Each number is 128 + 32 x the weight over its row's rms, rounded and kept within 0 to 255. Layers, rows and columns count from 0. Numbers have three digits each. The size before them is the row's rms in percent of the matrix's.

# up: layer 5 MLP up, 896x224, rms 0.287, rows 405-464, columns 0-111
# down: layer 5 MLP down (transposed), 896x224, rms 0.279, rows 405-464, columns 0-111
up405 101:114123123102109167134155072174099097186112112160138094114136133207107121132167138115100140109126172121113150166105087113087124144117130137168079171152116129141107142106151141215161075144086127071095112100072122145114145149137129174058155133070082130212116124112065108102122136105157162113194071120182154126097162119071147046153122065120
down405 095:135130146075151119157125137123126158131213137159126139137133126149141171190119126100143127141141142117143125123126141086137143093074119149107112124193096039116114191194156139137189125091159133117132115096178101106116089095095063118087116101114221152150079131071100083114125099079124074132138142157116131128099120112108175117073166196145
up406 096:084147140175159109130113132135121057139160131142136139186101130103092171135144069166130094112106110127103121138149171121114146053096128156148170106118135141133105122125145100157117127093141098147108153139093131112115175149151114103180160140184063139116201143108130153197138083107138117095135120127135119059148136059173111128142116134135
down406 103:112139128142155101112132158089142096136114114139117123189153134102146157118058070160154088175128112148107122133150140109144089112168128094106174160158165132151134120071186134132138119119204146096124127074130095136159113178192115103120093124034107125145136181146149101123154123157117115189112091136129108173116156160125074140102117172117
up407 094:080097140097082141105126180092119147129175140161128105109135141124201167102158126123120140094076187158123103134152101150173136143162149133082131129162101113142126134145188141125159113130142193138154117128147097129123133139138100138152141119153188117124133149113138095127152178141178128160147125141172143089098101093102111140146103104123
down407 103:069046150150145160141114134138117145091113124106136113118139133093101166177138103065142131113094221138123153142135110131130163144145154175106168105073114123119124165088167125106079115117140127133109118198140108137092115181175185139110082133126122098148161103147184163137124120150123103207142127179139098195100168115103154114165140153118
up408 103:105170202112138121130120094105106138096140103124106111115121097147157113139147106128151073100158137113143148050183105120147168104136170161124161113114136172143067162128138139148146126119129126070137097169040144129089098109157165099055172126152130159158166124145141137149152130068098216080161089159180171102126152094169100169149151144159
down408 096:130168182124152094102091109115086193055088129137080153126113140150111085124109125143138122107124121112101122107150132118145103118147165133140117073067127140111122147124157123128160146136101109085127122147097094104119098090187174145107160081161119108185205083135058149143168101109098137122185109122167157094108076128165111201118132085176
up409 097:166129099099141130138130144167102073130129170095173069105142105115111129212044092080087112102123192128117102127096141092139116115164145121102090179135120197120155146070156145130105144179130085140117102123165046112169137116102142135108119127110128116123123185133152136082165083169128155148160092186142169144037060137128112188176134115139
down409 093:119152159099128123154081155104095060060172144188085099086128092126146088183163168109107209157082163161087170129141110127088112117100150138070131098113094133140191092101112159164134096125101070156157150166134151137146181152116113083127137158151084119172128120110084173094140117159110093115103110143091165147103137163120118145135100066090
up410 103:066115137089133117154103125173150179100078072119111186104130079211140183102124163144159141121091144181055096122115120085103086180105136138105154104101139135140112089090119077168115145164144151141098101165130150140158163118160171081186111093149169159137118110151104118137099093143135181174143116090138122205056143126122127089111155150152
down410 101:094111182138145128119105126130123169087151137154138149164141042142083150097052177160147096148120157190108098106124185153097083089095155131124096179187124175102157116167156125119159112133134164115148135153067131130146094106113132119195088194153150143148150096115143111125081193094154143137046154086125161112066129144138112124126087110138
up411 100:169119161119202132143101085161176157180110134161179103094155121174146119146094161169082139164116113191116186148142098137147126136131147091138071112085054108174130141125116124084131087117142166115102135132125106097108082115192115120105140120077085106108149177160075077076135109097144126156083113151064116068112089126162088164160106159126
down411 099:098134052100116167152124189100122047136118105133155135130095102112102136127136121109125115140101145131141117152079100099156093169139077110150168129124117101104128107139171110176156141094087070173150159108164149132125124157068128150053116195200064081144153122134130142180130128108106100059152129074141148111085154121120243100150110088154
up412 109:141138104174126104119109115178172142120113183082080113109130137109130134112098132156211058113151141165142153096106171102153082134165073154179154088110145113154156113110095126089110095141149135131133105165124114119156130135068089113149140168157150126019141141140110094077143179116135112125122122142127130177128036105121139074149128099146
down412 104:178137186102127068121132123163124141139159153161134092160138105162159131142156098163127146172083130151108058120104155090081059138149126160125080133132128138132110065099148221104114129166143091097140113123085162125127073121164070048070124095082131138129155174137089108105103163076121073155096156127112162118167161148108144110120131077130
up413 099:144157127136118112120145079096076183108103150122116117141119105141137162124070134119151097108183130130116073137123204110112105139143145162167099183120184123103107139140128112104146105053101115116121127194115122157120123158132142174131125160136122125055106122120063076129072131032159166141142155126129130091162152116100124153178114122128
down413 096:079166101141131127148116058162160148096075106136120098151109105127123134119146092146195110112128126106169137098124091107152124153138105144105154125167119084089114125137175132089138115121148143118091121143136168134174118125163170124137083161141096109171141188125114134078181158065168153135150152085094141181130112124126081153044146211130
up414 098:144181137111151124146095105147174154127121134122100093141136107200192071153157085165113071096100184131173110103169180111159064089083141121122195124130100182149068133092124085121096115148200131115143147195124147115118129148132147113163101082098124183150111168146095114125127121170070049133121098170133173136153128102158131137111151156096
down414 096:128175160168123122193082189167090125076046121103140119187125179121122182111138139172122199131188152149098167090144113080119152139109158099154129128058142142136057115213151187105200115169149127112125128091113122150101157118159102132142156163126133197132098146124091135103136128106128115188152129097156137192110162085128142177122149156112
up415 103:151112131120186100063116140135134089129154078099084140202136132083142136140135125190118156150098078203144128129107182109129157112111097159192182153214148128141122156139121149136180101146089119202128123110076129129110123129171118109115165169131166137114128147059133197103101064146153194166116099092119185110115130116123106120157117096151
down415 104:062166110059156126126141141133118130106128170206156205128091167151133101156106133098136118156122126150153106149153107167132136098183155176139096076153107159070070124085158168096083137125135107073175139100124115123129102128171143103173132102112103114136129152158094091148131141107159131167172148141098055120107121124128114135103101133101
up416 099:151136130111147194098120078115068156208219176110123126108112118138142100104100178132154116090152137118066084127115073081147105110114107124061125193111116130149160150164110144153182140130091134151147142149102112153105165150127134141124089142206118145091117156148147129084095151142175138165166114196080119104077107167091110122151149160113
down416 108:127125144086151113084150041171136117197160137108123104148105088118157151083131119087131118180124141179132107159128072039165088178111162110106158163151162110163165139164087145124180177079125079134148104156139141137159159091110155147113123146102152173149097076130089121104092148097126153165165140197083197160147154199125149122110171216141
up417 103:203150138088089117118198167152084112117189124117141107075178135112166147169157117111117111133090120114098102085145087141133159084096143105115122104173118138105151154109151136142152129147137130135113070126124119103109138146138116152159171139203088116071092142126149036072152202095105129142127095141164114142087140077100131134147077080165
down417 101:114043130100135136165148108094134157038121054196149119139136187157102111144161198144125125090115095106122118164128126127131137155179188128162140094143141130083150109114063123055131119140153113144123093142114151131117129190123155117154149141112120129148070154136139121104123162118092200143122150110135087122121136172158159149122082185122
up418 098:130119138078151128155139083119161182095149108142127133094148104065135090170140136167134112175107157078155158134145100118080160110115184134143085106104126128141098117087145101159123125153087090107100110124120175110119152098065123105187144120174134127167148105121204125182094129183057142092152119132120046172140166137157095143157164176186
down418 094:157138133141124156041062103137162086210108186087141109142167072086121127130152142134112137089146157148081169129094105146079133155154090102102158165139115139131154113155145149088141147122134145161106084180143116139113112101101183157154081096036125107110114183077098126144131117142099057143103101158111108149121118148101129132169124082117
up419 106:131149126141131158121141093110147116099122181144134103100128139136159112073113142150144208153058138161099120126148164107108132109093106061166143093160158107128129108189126163120057109143146121135113117135059195143118133101072114149154180186121142107155112136134134107155115100097136125154123176079166147145124117024208165101119134111141
down419 094:112117126140079164185164102137101147091131125240163122126071114109093150140131172154144087148151157128140131117086186101100178136130087160156127112143058097152152126133168114067160126202152120104123125116094065122138149124147130152097131163112175071119120109113140156131052067101053084113145117119110154156143133133164105098160055143132
up420 101:146152129114130131145119119105124071109108109143130127125153138132124159119123140044110115151129136084145149106126133130072172109104076127125156172104149141098085120170112133122143127122117192134118125139157159061132118048103122192189127146108161180178160127152126105119130122104181138186179117097130135132144130078116076133096103137130
down420 101:140168130094092147182089177109074092144089087135199162146117117133157105097080159114123081125148103129109140124124105112131135119147129156117145206174176130137071125211115093098163141165128143122154227125141149133154084115175181176149103180160172125091152133118103169145167106158201084151116121137090179119182107169139133142049130131095
up421 101:147104144157087135175154141133108097159169170179133093149105066148161126160105159090114109091123139215193145151131144139150075136153142120120139149128096138098157126100174090142127123091180148101081075141128087124119102103170163138111126208102040139156158073146074137062136081175149156127082149136115132123138187161140109152171143103067
down421 095:116122128128112090104150140174169139137109086091073134073155175191099069151136120135116129103114104146141131105130171113153114116102077113110179157084085125120168129142113121150139119118116063094149142090128188103094165158065139120121175133128126074105103150124168135205142141104079115118114104097137079156119112097124183114100154193168
up422 097:159190096098136157149160107118164146118137105197168148084123069092161198113050098123144150128143097188153099146109128113117130089133126175195126115112122106150106095148147137177196108110155175106066119130138146111135185075084140186158164155142097110106146147136148148182114053173148122096140048148119124103138141114120118121138098169153
down422 095:149108182137114146126136141076118108140168087126146098106085100162113153102140126176148105074121080117150130179107121155114142144137137109123155181125097189126149119110110138109158158092126116136076130137133128115129149159136159122185179195135177178079129144132106153175107143140150088114129159167144108136164117166157098165192134170087
up423 113:141128070106126136132180121154037145110147126096108140108096127158155163095134063132127132089214124121149095041199086086108159089157108117070111100120140081133124136140102145144126109147147113125095164077130121188198175112129167104191120127168123069164132122086175101106073131158131159149180175137163164090053122095142171075186096113112
down423 106:129144137114185097186163147150124135101092110101128158113051147170144129150145112147135149154097196183155177187137093144106159082157122182097077119159135120066205127170082137168097151103139139131090125184123151136130132193090082099076105134122128075093124136113184180091135151122087115062148125145160157126105134119139127162158129143177
up424 090:081149057085093087161188087142104127084125170156116081092102133105161085104130088137134085184119172133184124108087112131119094181145144146109083180154152144108169138099114092100115123156108167136176133187140150116135136128135159141136069154121121116172120093148154126147127126103141071148108061148180075126088099134196144122085080105099
down424 096:157108099096090159154144156140163135106117165104084097133096109087128146127176185163140128105121125094109122202080129120135137135089142108165157172170098114097184203130129097120074113126150168147169133156120200132142140135118178108060194153105163110077166111083109138140126078082135165144098097178120137114108168122214105089125148143148
up425 098:099156101137133109115111084153111127160119151158125197052179084142104129134066139111149136097150066105139176142101081103105169121139129143128141127119116121173046057067109145077189119122153159077132115157082117187131124154087132160136132177115071120153160144171124153147104106118187116164098069086117153095138172118122106120170105147175
down425 103:133182120133155173083153173138146105144123121118136131174113108123161127157151168125135134085137094136084137171079160175150140082161175100140145126091095134169055102089135142141137137108129137125076166088176131151085080152107210097124102107125153109167105083142174105124094142209117164160174118061081063128169125138111165057174100152130
up426 091:119092127116131159143208095166158041088123110130193181142149158119210166104160150104192086104116120100148109107126131101081144119154209069139120075146118114176094108132143100143137169180146117125105143182131151113126110132126082172121140086173162104088125090126130108137121183113117122132066142181101127169086119117140144119101120164137
down426 099:134104146132140131143090111155138150090126145095103091181086132096190168145152088134147107079157099050130157158069118078068148144129124078137062096135090071120145097092169118110115105182105092144115113137085050168071082117140126118120097084171153136151094107112092177165118147092138135082109224179147126130125148155129092094160155158145
up427 102:089151181141158110179146148150154136149073139100095078119129139159134178118160126137163140155154162121116083130156104124139061089147112138108133156152203120086103141142151167117112117165184097113119126095103151095152162170169093094158149123072111111098124145103131157115130164125105135091112108138151086096100178096092117116171102078118
down427 105:099152080198130196097133158137060111122145157059060113172143129151105069142165147105113056139095060149137160109123119119072100123173033115140130149090131101079175140166095145146146151129161119140084134114111061136124183166159121077111082169136126170100111107119110136111160112138086083176166101157112148188105175114137115152130128120163
up428 139:152139124168080125112140071067115081159148146106130129119156084094079104119117132174156160106118096140147152069089134148087154163131114090109163095157229179156174123094088118145172130160116139142091161113107077148072148135145053118107173159136152101137144129114184129180162121112067117149147157146186162144127113109134097069059124102155
down428 151:160151187134168079146143130169146097161063100067133139112131131081201073159105064188118150070106063155111153128168141174121139131110145150157089156077160138109113103203119142175168127116111191142086157107134123112111107110180122166167124136091084109094094123150137136124140119174179097080117146150129120123095190095118119091086154101136
up429 107:140171063098111087142159102141087169141164151131192111144185145123078123188111106140109115150129166149097112158094162109135168155173085112081137095084144136096119145181091151125151143109178144126187084112125161147114103104088156106106086155083082090143188129096139111114096134116163161159121140122102131168076125125143097171216129159185
down429 102:153111132121158112139117167136109063115090179114169089085157139138153099108105125141163185113066191129122108191119162058087121135134151114103120117086116094113151093094111136156114167103113130170135147107131102141114105113085143111097111129132109078125135183123158067132153186129054107131168094215096141133125151102122125060122137082115
up430 098:115149106157163098095131147066100145170159104122147150119093092166129089094089182108114171128118123141112142137097118161089118173101155129154156093130140129153137117107069156160141120129087208119187151088099126136152116106098127170138129105125140098107151188162099124126140160095072091100089122171135110139109080185154124077127114123143
down430 096:121132161161099114108123096148125080118160130127124191143127147159112150143116151166146077053159123074146107129093139211119121123114124076150114063089172146181142115211124140144063136091061097175084132046140146123112120126132144084101142116114115088133135114175185117136121158138170104105155177110107111102118093105137088112131171208126
up431 108:088130072181076143143127092158123122154101123135163084116119082151098110085150074125118156160058124109118136096175083107183096089072080145089097049178118112122165079089117101149123137150124115105094108125163191133119109141124084140175158140173116168083149104133121094166154138150153132163175106103154136144172136148096090175183112102105
down431 096:152139176132077144121117159184135154072139149109144165131117133149071122132137161083185185071143120101135072108121069123130116144138140132070128138130137082145131107155127103145166168108160075137142145063189128158169167151130114094158109106108189119173220088142094126085101108144156108115066093142122188166124128107077159139178140142101
up432 098:117128110159205088174148121139154152129148100161122168175133110081128115099133089162124084102162160154148135155097149110168170103080134096131184179198184134186134116160077145122137092136105117157126115141129099109154091112080088136159147099139127139195091160106118100159149111128143080112076150090139117116166127137126104127125120197141
down432 091:108180102090142129134121139092078143126113100106132101098105128150095101135149196120109179099086176096123132063138139165122108120075123119139205138164124161094115100107204135103147145180184141117155127122108047136044075128116086163097122116081136168094082127107169128084074094139131124154072124134111151199190174107114101122128135106065
up433 105:133107106111081051120124202159086101174168029144117109135148119109153106160137132096148173093104055141129150132134111115139109095144098114135135178139158113139107105149131166127151077105085088121128124134124138120068084094155141169205077146124119083097167042123075148133109117126152099166134136177158138119132128200161139124124077095174
down433 106:142127116205110115131144145101125132112206092166141159108117138118113115183163102128155111109195169158140127197134126143146122184162110090118149161171181109201088084109116080196207125140143143107191109112126090142096132149137120093155139145130079104109129114078130171123146103089129094171160138099155156125091145078116162142096139121150
up434 097:178065147194076081175100180130092147130140130117094090123106149142136081121123138055123097101138084076117153112135183141115177107109098145123151097124157120164178172170166088128098108157115081141147052093109130111140108069132146086119153135119094138103144075113128158072151154143158086162110107162192117114111157153153126126113130110083
down434 102:102098119186147148105147162114167205137105095178115186116201142130198127111106137154155110156164148125099118191131157111134099107170119185100108209174113126120104149203156089133130099156159126147081151123136101152135151103110091070138116135111113170139078230104085152158163126149124093156131064145141171076116164148102127116074171101100
up435 098:134121162091041085100140111129142135117103107091112117185195134150088119105089116163110132129149165098160112156102167102192105128155159124159144122154141148158078052169116102168132087132057124114144181157127160169087075118144170125080106103103130115105170119101173125142120102123140215096175123188119151137176130151118122143117110143130
down435 095:117172164141102146128125160119134102098103058095138070159095124118161109148142145143138085171147153079126115132111099140118116111124145113162085117141141188062114148151105113103115131096101152119127127124162111142156084098105117058124126187080106115136163121163161128135111142186117158119137119145141146136162104163154126079117088135143
up436 112:138092198121162182111143134061140123139110170165145179125128111137168133140126099113080138158163148139148153147076101131149144119137163174201175089112142183081119073096123054143140120116102154162096171103095160134134147110132158074163102155078069144100075115106086119084136133140152124112164192146133135151139178112146136160149092063139
down436 121:171146121084129105049177141098075140074118111126129133125101111111103104127119136153113090115080100128086122124086132158109123056129071161124144123140129090124152110137149090130210167145144098071130166138120115104128112125117168098147134192073179105130077162088123124103117147092075127128121123152092046103140137133136088118118068085095
up437 101:191131133125156169142121133109106149145119156096083151174117173067166110165205107082130103108125114176118129160072124131137153143141175110183208069158176104128091106118097138154100144101117148115077108178106111126091152121103099126158111099087139137104097128157149135147173153132132073149103093127146128163121083140060102154169161142156
down437 100:155107134164134125097157129140164132143140198097120152144122141128116096137112146049101161111113167098116081124152178153147112136133090139114137172118083171144122103157174113160159068067117157080131148145115119112058187140116126107145137055100126090109068116102116160150079133116184117113144149080139158105129139120160088125089106164129
up438 098:097100124055154128182086118165120122144108100173112146136119116109121103080128061073128105084106128084145106097153101125112166186151058108178101190141085131148117105140123159085113154106122100130085138076132126172088177070144178132120136161122160170132140120166105153172128099146108130131094105121200088138137104211128067139075133160185
down438 104:174131165190121071162153170126095105118110187194170130147111155140168099142153157081193142134131137109081169148091070088116109161172137110069106116150094083086124142163126148131102139116107132155142096137112131112110168099136127066104154150077174091084085113129085094211132146149070127123119152137115108142169118154129166128083150138190
up439 097:128120154092149095113091104086144099164148110129191088117139146096086153132126104155173079149168085141122147148149109053071144119132149188105120225107124085131124139118105086111109141156164156177087117094113103118121116113180089085120188114129100147133159158131137108123113130089136154124155122097147163129164163111073132130133119110164
down439 098:094110176089141137153127139088126094139165182151091130125167158168167098102118156107147110142075146110141077091151101148090212156119119103117162148106109101142170150100184095162110102112132106121139165099143149173112114129195082086160147094138163131163119176146112129159138067079182156149131201169123147126089137148061114163121104112146
up440 104:116190119112117056105134133099090168148143126174087086122134113110100095138155100101112174122134083108106053171176100065109161130092145156105163101168168178177133126130097106147146162156136141101176076097135149148119089117152121049113115086088142175062104094153103122126153115109164115142112077165126116098141135095078126107112047101091
down440 107:147140117097131113156142182136114094078085068097149139131112065129118065112071156108133200165112117073108116124149094124080123137118147144145142153170138129138194071133125085148105179084137083117131127142131152134137209097127131103153126135169118178085103069148176073122159132103073104057132163117114091102171186141145175125070101128112
up441 096:127193168113106108184111121079127139137075142103102149083127149089158081152074102165109082176096109146140162086152175107114119096177077076121066135124111094163122158133170148123097133143176148144092087153133103115061109092180168103137083124094149196099165140102145158143071120142110117126111106139078085129148110093154143137144104202175
down441 097:087194141128092171094110113111167116134109121133167128078134113113157096137037108141103131133168096154126098145159145158080150143091132121056049078078171128132104118139142187109159109188073100153096101143168165134076097138154083146166139155081153128118152157135089113134117105119158130167192139124156166178139174135089097140109165082122
up442 101:132102124082149139155160047110098059078140172178144164126104166094061197165079073140168140163126102115137143114138137140121174057150127067108203151110109122191148161116079116150122096103157123078160159191106110128146121119130132119160095133108123169211127131150085136105112171128092103091075180160089147186126210099102095130129113111129
down442 106:122099100134146133111128156143116101081165091150127152107134180109116146177131167145135160138173142126129131143202098060153125088103129154148205151103131107075116148116140122137077128104128137096167123126177109126140167088130084153078068138144087135195123114143171150058144129106121120169107133175109176167102135073141143112049191141102
up443 093:152094126153117083148102104124114069158141093086095136141163111184063133125134094181096155124183144199137132161135106111136127112180169145064138102128160160155054116104114127128169132188080133150162157133148078142185195128133104144142158111128184196141096137122170172064103116132119140150088133145095180108145111103074087128149134127127
down443 099:159131157184099136149092138163120110127158093126099172157054150179132200157115148154100139157180119173119147118143113120128154181175126064115121133139098192133076143086136165163124142151118129155198150138130137082095164118100129131105180081094145176130137154112142117155140136101127140125127168162165179106147124115099148112108140142114
up444 102:136126165103163171198128204120145138099142101208091197084117163133127162101097124133164140157110100176111102111094171154095141114094090101152142119142123106145063125115153175182058154191140120211140115120089139147164180137153129078162107123147132124098101114161095133124111129114121112149154101070104131162099149129117149154168126134179
down444 091:181171114116105055113123133180137147153106133132129080156115130137206130129121174143109097110160168137115082134088122175095086100177082125153123115138152098127161153189104179156105127141206102112101160156150127136173136144105149094127107121175085064149122105059095135114132129126123132081090133071105154127064195099186119149038141135098
up445 104:105140192113194088111111150137133197149063118170116154115113133132091159149101146174166091129132153124139093169131105123081121117106130078165114155097140101151145103083127092136165137136124098111139150126142119124125156121105148141156125150165173137100170091062161133139147125094129086151161135109119158201122103090163129122176110131127
down445 099:129088074136163135148130114126161083110184068074190125157166080090061136105148127103118108082092076150146107096115153113138150140137143133121168125129143155161113116137108108053167068162085133081134136095111089135163137155088173122161110126146121068167085065074055131104056129129107119092114129146201110135168169099176141110155165122149
up446 098:122090160116163122202079139082106130123097118142103130077181114136139155110121167050099078116081164060212118130129164141150150138111127097066119112091175094162154152130155115185118180197134114132159080182110122088184142108065097104111117098128162147149168124136167129184149164114137098153110101107129135144136122070161122123162135100137
down446 095:147119117103120149135198092184087151082149124134179153146130149121135088138143154086145148062224153148135209117151174154160101118112038140113095095125094069135150122205099104111127094147109106122162085101095127122181095125140141165148123101156090094115159112128078157115128142089057171148150098056207106095168137118166136127165144141137
up447 075:142136143133167133153109054174132126118081099059112102095090136090159164140122132117196120110100141129124091166109131172145105171130126091128172094109154092158122126158079080127122172116141200115116143110153112150134110102096168122195165156130123151125187129074102105150097045175176164155130161066115168054128066115133107132079168127136
down447 080:095084139143168104121167129169100147111063106081130143090105108149143124125147116134130110131135139174139078171129113116135162148093143156048182155112136129121108164132162102065163167097096152112120143153103106123141143107124144173106179176099175155091120114101165103144147131138160125120144115104172156071176071094187167159145097105081
up448 101:160150186120135186214083156136151144132112122106119137124076175097192125139097143130091165064150156122128127143138113117172112084137115152086134119146152195143129145143081151177126146147126151192155146118139117154157107128155114071095126152109132139144161145148135125058128137129098073086159101166075109155089111090112151180104098101122
down448 110:184113177089114078160130115176115152122098096194147097152129207138151135144131124128086154113110131097069095145143160153070152124169117134104163128120115138113103077221132160133153119173107110152064097236142146173110118075172121150137179142093068119115164121171130193137106140083115135102076193090147130163106129125141110154125112107115
up449 112:130110177111173119114123109180078179153127127084166164182097106113152101100108121123112101111131059117104133138115176118102096166082180107126142134206072145118176173114170116132069140204144086196140140138094123144111154083107146173114111179124094161130158109184183143135094123138128114082123143069128144097177158149129173150095117082076
down449 096:087122157134200119157125155130089153066115098165144134176147151125112087135144157117143141069125123109104102167120141138076140143158187040075209128101117118085136154164119143175111125128122119155101086096144163117166115125129152183094173192150149162166136087201108160168105101063152119090099160128099139070197161140125133081136165140069
up450 099:138147142104101172108114118147101053183090146073112050107072134135124121154154131109074185129132162153120126127141096129152194210172133097102138174166095174092128152171142142096152122132124110128119117133147112175066171052127108202122127137129152135090126086125200102132117133130153090187177093070132175097070107121069194092137117164137
down450 099:161104093124137125117116155131155100121100180151139086113120165102183153169192141120124179099169164182116105122157127122104180084160152112128158094096037167140144074073091090122095181122153103093179215135130087102145108117158132125126096156141122151199033119150172139129148143135160077166144127081136130097124117155061183151134121147178
up451 103:107190141121134151154178103158113102089052194175105101066131107157137140137111114109160123159146147186122125130167054147102160115132129139103133167108162138113219149139151135149147084177171184095160159195120088085152174113110132135141161166125130114081135112095157123137164069091094106152141100113158177107105116155115130111143134108133
down451 101:111119105112134196149163091081100146054138110137148106119132121135151158134184118127131167114129168133155163187115146109122120145146121149144148197112168100145087119144108191137175124178181129087144125088148085119122151118102130116145131130124153058110157168125063081105164088105116164139134152160160150134116170128144137122141074155101
up452 100:148130142110157144133082146131091189214155190166126105141191073144136152079111126125111133172084196116149142138146142177171134128154101109062090174126109150167154118138143069073182165158094128139173036132122087109107072131104141180103135103127082198091088123125073124189128084128121187106186092093169114133137106119091154120134145110031
down452 108:068160121149105141112073111076111081136091073116151150112134198104154088125137113122172131145117131108169100135116122125123132144156095125151117081145054120101114115119190143116152119073145076116107056191151088152142082126127174096175209158098154139109108129158107139095107171132143130113132138130099148103162087166132205134168150079169
up453 103:138098165094141144067166152122131156208122167157155119113108110136118119132110154154093169144129165186115207094200098181116176164141124171119136098104166110153075152054158150120099180140143144128117147142119127140125113156084163117154076087110173124070076136090117153176123107115133071149122064128203098102182124130104104130155086097126
down453 102:168146151118132122137103143136093124089137102143197102135146094086138181086128139161050151083071174127103136147201138179137163125120102200158198115192178121164099072099129166156160141081083131170106133145104153159107065088151103120097103118136089121130102199137201159153087134113105058120063130132115133186157123136148115191196144126115
up454 094:084148106115086112129100173055073098105180111112165168115184141199185168135180164144107123093176155150180169159086167140170077160096081084120103167123165105064185171112091090130149094152155118138145132172116081125096101138101117171151165132117171132086123112114164124094082172172163154140157102176109119141121135053172101144118125139106
down454 094:143111153094113125118126101128164053111144186064177168123130127149077093127122138082168220119123117129131169167138128107150146096146116102076163160121077132162122199071112101071131140130093151124183101090145109142073102096075107197155104128112143098071176169067126128099133155152163120089139111098147093172125154127128155145190109091132
up455 096:085088148141146137124134173160167145180195164122081170154169118159162148126150088131078119151136148123088203115134080126160120116109082107103148076156144109151123141137128158153149136096118113126140129109174195144084160131137068144116141071059144113124114138097166136129115067156181069099100116158119133142149169082165169080139185119117
down455 089:116148147114139185156093126102174100187053137054110090111084143170165130081149075105162128112098172146123131132139113164087140115107177137181110125142070069093100110088220137096146085137085141111170146167151093079126115094158144184125155176147119151104121133104115157174123094157171159132141091131138077134153079117154145113115123152128
up456 116:133182107147107135110126107106086146168095103118120082175139172167102106093084098138105104144097126108112160129110054186172168122109146136172167112099094141091207148158173104089150190127180103143122085095116137120137145226033124159142139105120103139061155094126128129149081097128104110131133121108146103167129142106099156153192093110141
down456 105:120131182113162128148167065167180078093098154126073065175116155111125138117130163122107161111105150187138111149148100125120128136094196163101126130159133098075148129094146098125142194146150150169136184146119141156164100130136167087131158091106108137089133042150163104121077119087179098103079129112072116106154152130146102090120125168145
up457 103:079111043167151115158092096178130113116095192131072132068083147125091122178133101174168106143135122114130189078225125138086166126110137107098129090092140092062134117154133131103132181149165092097123147141130072114169126156136120115144162169154134107193138162116090129154131121130143158196146102093106104148130050113146108146178076115165
down457 103:098106162123096167172073152120137142119045116111092129110100092115119132118114126201126127154138121171104147147101131117063144060133126177141118175173106143121112036145082162195197118176113086121124151076121112122214110180153121143109099100148075121129108155146152157145099058114124145157096113102085151131142134108141128146080070170136
up458 108:144107158183060140060134145123127120091136124143079127192077131137118049103113102142134162176151154126086097104053084083158139126131132168137163081097079070100168075105144155103157172105126119198119131152166147165103157169191090118147120124120128169157071132105187107152076138031102113118173086148128124147167146136073158102155086107136
down458 108:147142113118098152132127152086135151136139128180095139107146093197155153100127121081144124116167154116079132161097137145194181127160184133148140098123057052164106129102135175114127134112083135187104097156168141137082105137138129094142126158072204129133150164108178116142129117116154111179103156149147166133138123174094126098176094073100
up459 104:155194172109156146103116092113102168143129142119096134104126073163176145131172109136134152122139117137134127139139108069107108147072151171120124150154154136114143085121123156162107137105111152147171051130137130122094139150159133048123131126121128139076151156121128069121140145147113107061127157160125105093093066120199153199149150151071
down459 103:143162166107129093129149097068102101112131091139164095129100167156157108132146169130115120128100109124112151084178105107148059119136137152135112100137114100136089099128179078144136174115106042125166033073135134093130126097141107172101108130171125124108114141151124056157081095142153149148098121158101099131151108105215135147098129142087
up460 102:100149119092153148171111115169111118166165083105189095145175125159162105098169149097124121051165092109159111101151095079167098094132126137150085161146161112099112052122132103157140101123168164150151174153148170146128075146173116116068028139091124077060174220132109119110112113154104142129141125202156058131173182120183133188121153150197
down460 097:098198168162148134147177119135128126182147116121174081106162102131115114120182114157090092105141109169105114085154076135152094115160127162174125141116162125091053097079133140165110185090144183118134101124138102138108110106147172151074117131135106103144099147211122139123068111072117130124094141129169098119141072095143161163166132100137
up461 093:138153110177062104125151113116098170159052120103118132124107065122081077144119143124181157180117112079052116120148082100095125091123111169079158146110200146116172176128146103118156136099136105119128167091122202157134125100094113129178116179160170115150131180129128143175121103158155165112121169189194065149154123126143119137189115114176
down461 090:153142136098135139171079151134102112157103117135221143139088125123168057135154139132124141138123068146171154127097148120098156090109140150203065149162084128102120124131110114123136157155140129171085101144083054133093141131117099094096145063136146071043130175152152146117124113171094112181128122131174107130116127170159139148168090067170
up462 096:114150087101160173107137160158161123089134130147133118153091093148148091138134126099125089172215175101093114112049187091107078123118127142116120077089095092110128071140150174124124131154119084173121125102140170110126135150102141128193179135121136138152159132163091124138116141153126138144133047145156131154093163151106131121176108162141
down462 098:113178128098118050120189137130163164117148127135109170100130089081157091126161161127066141132187085121092150165085089060133131123114114136136091111179142137151176129091089157119136114106155143123200140156158106118132145125144064121103148203180125107162084069161063210133135137148174133126178136121157132137105162102112113129178118154074
up463 094:205092143134218111125064077165171179086141102169083114122116155103136091113122088104132127184115110087176138176101087095087130162121139162110104143111151092116088123159125138151138144129137129108112183113100104146046209099138107138109117116120097118127102174128101089196176167086140140164106151119177141135106128102081157112135119087102
down463 092:201113195147145108125087083069152202107108146130101067143126108141133135164128156113085107136125181109121169037165137166137140073149113135118096136116054088073101113117158113129076179126172193072078094135123085148140177130114123117136151106160126124131107105079136164140092118163136173123112194121105152079129114179125169128123081128149
up464 093:148142138139152147131094097127095159188111080127171101145126154127181179156148178177073094105064151128123131179079169116136111112125159129121116126131111156114166130121096153085120152119128129096126118110149092090113211071104133134165131098112146127151082116167102152170127110093130149186092101125094177140092122149112135147111130124126
down464 093:209125138161139099067086046083082101128114142119081121075135243104163109128151126170089115125146170168082124131153129129101096136150162134132157121157067115141133118177115105122162139149115152082126131144146107179133156124186114142122167109065136118148166151145113131164123098145058137135147118117139202088079117148114111144128158161089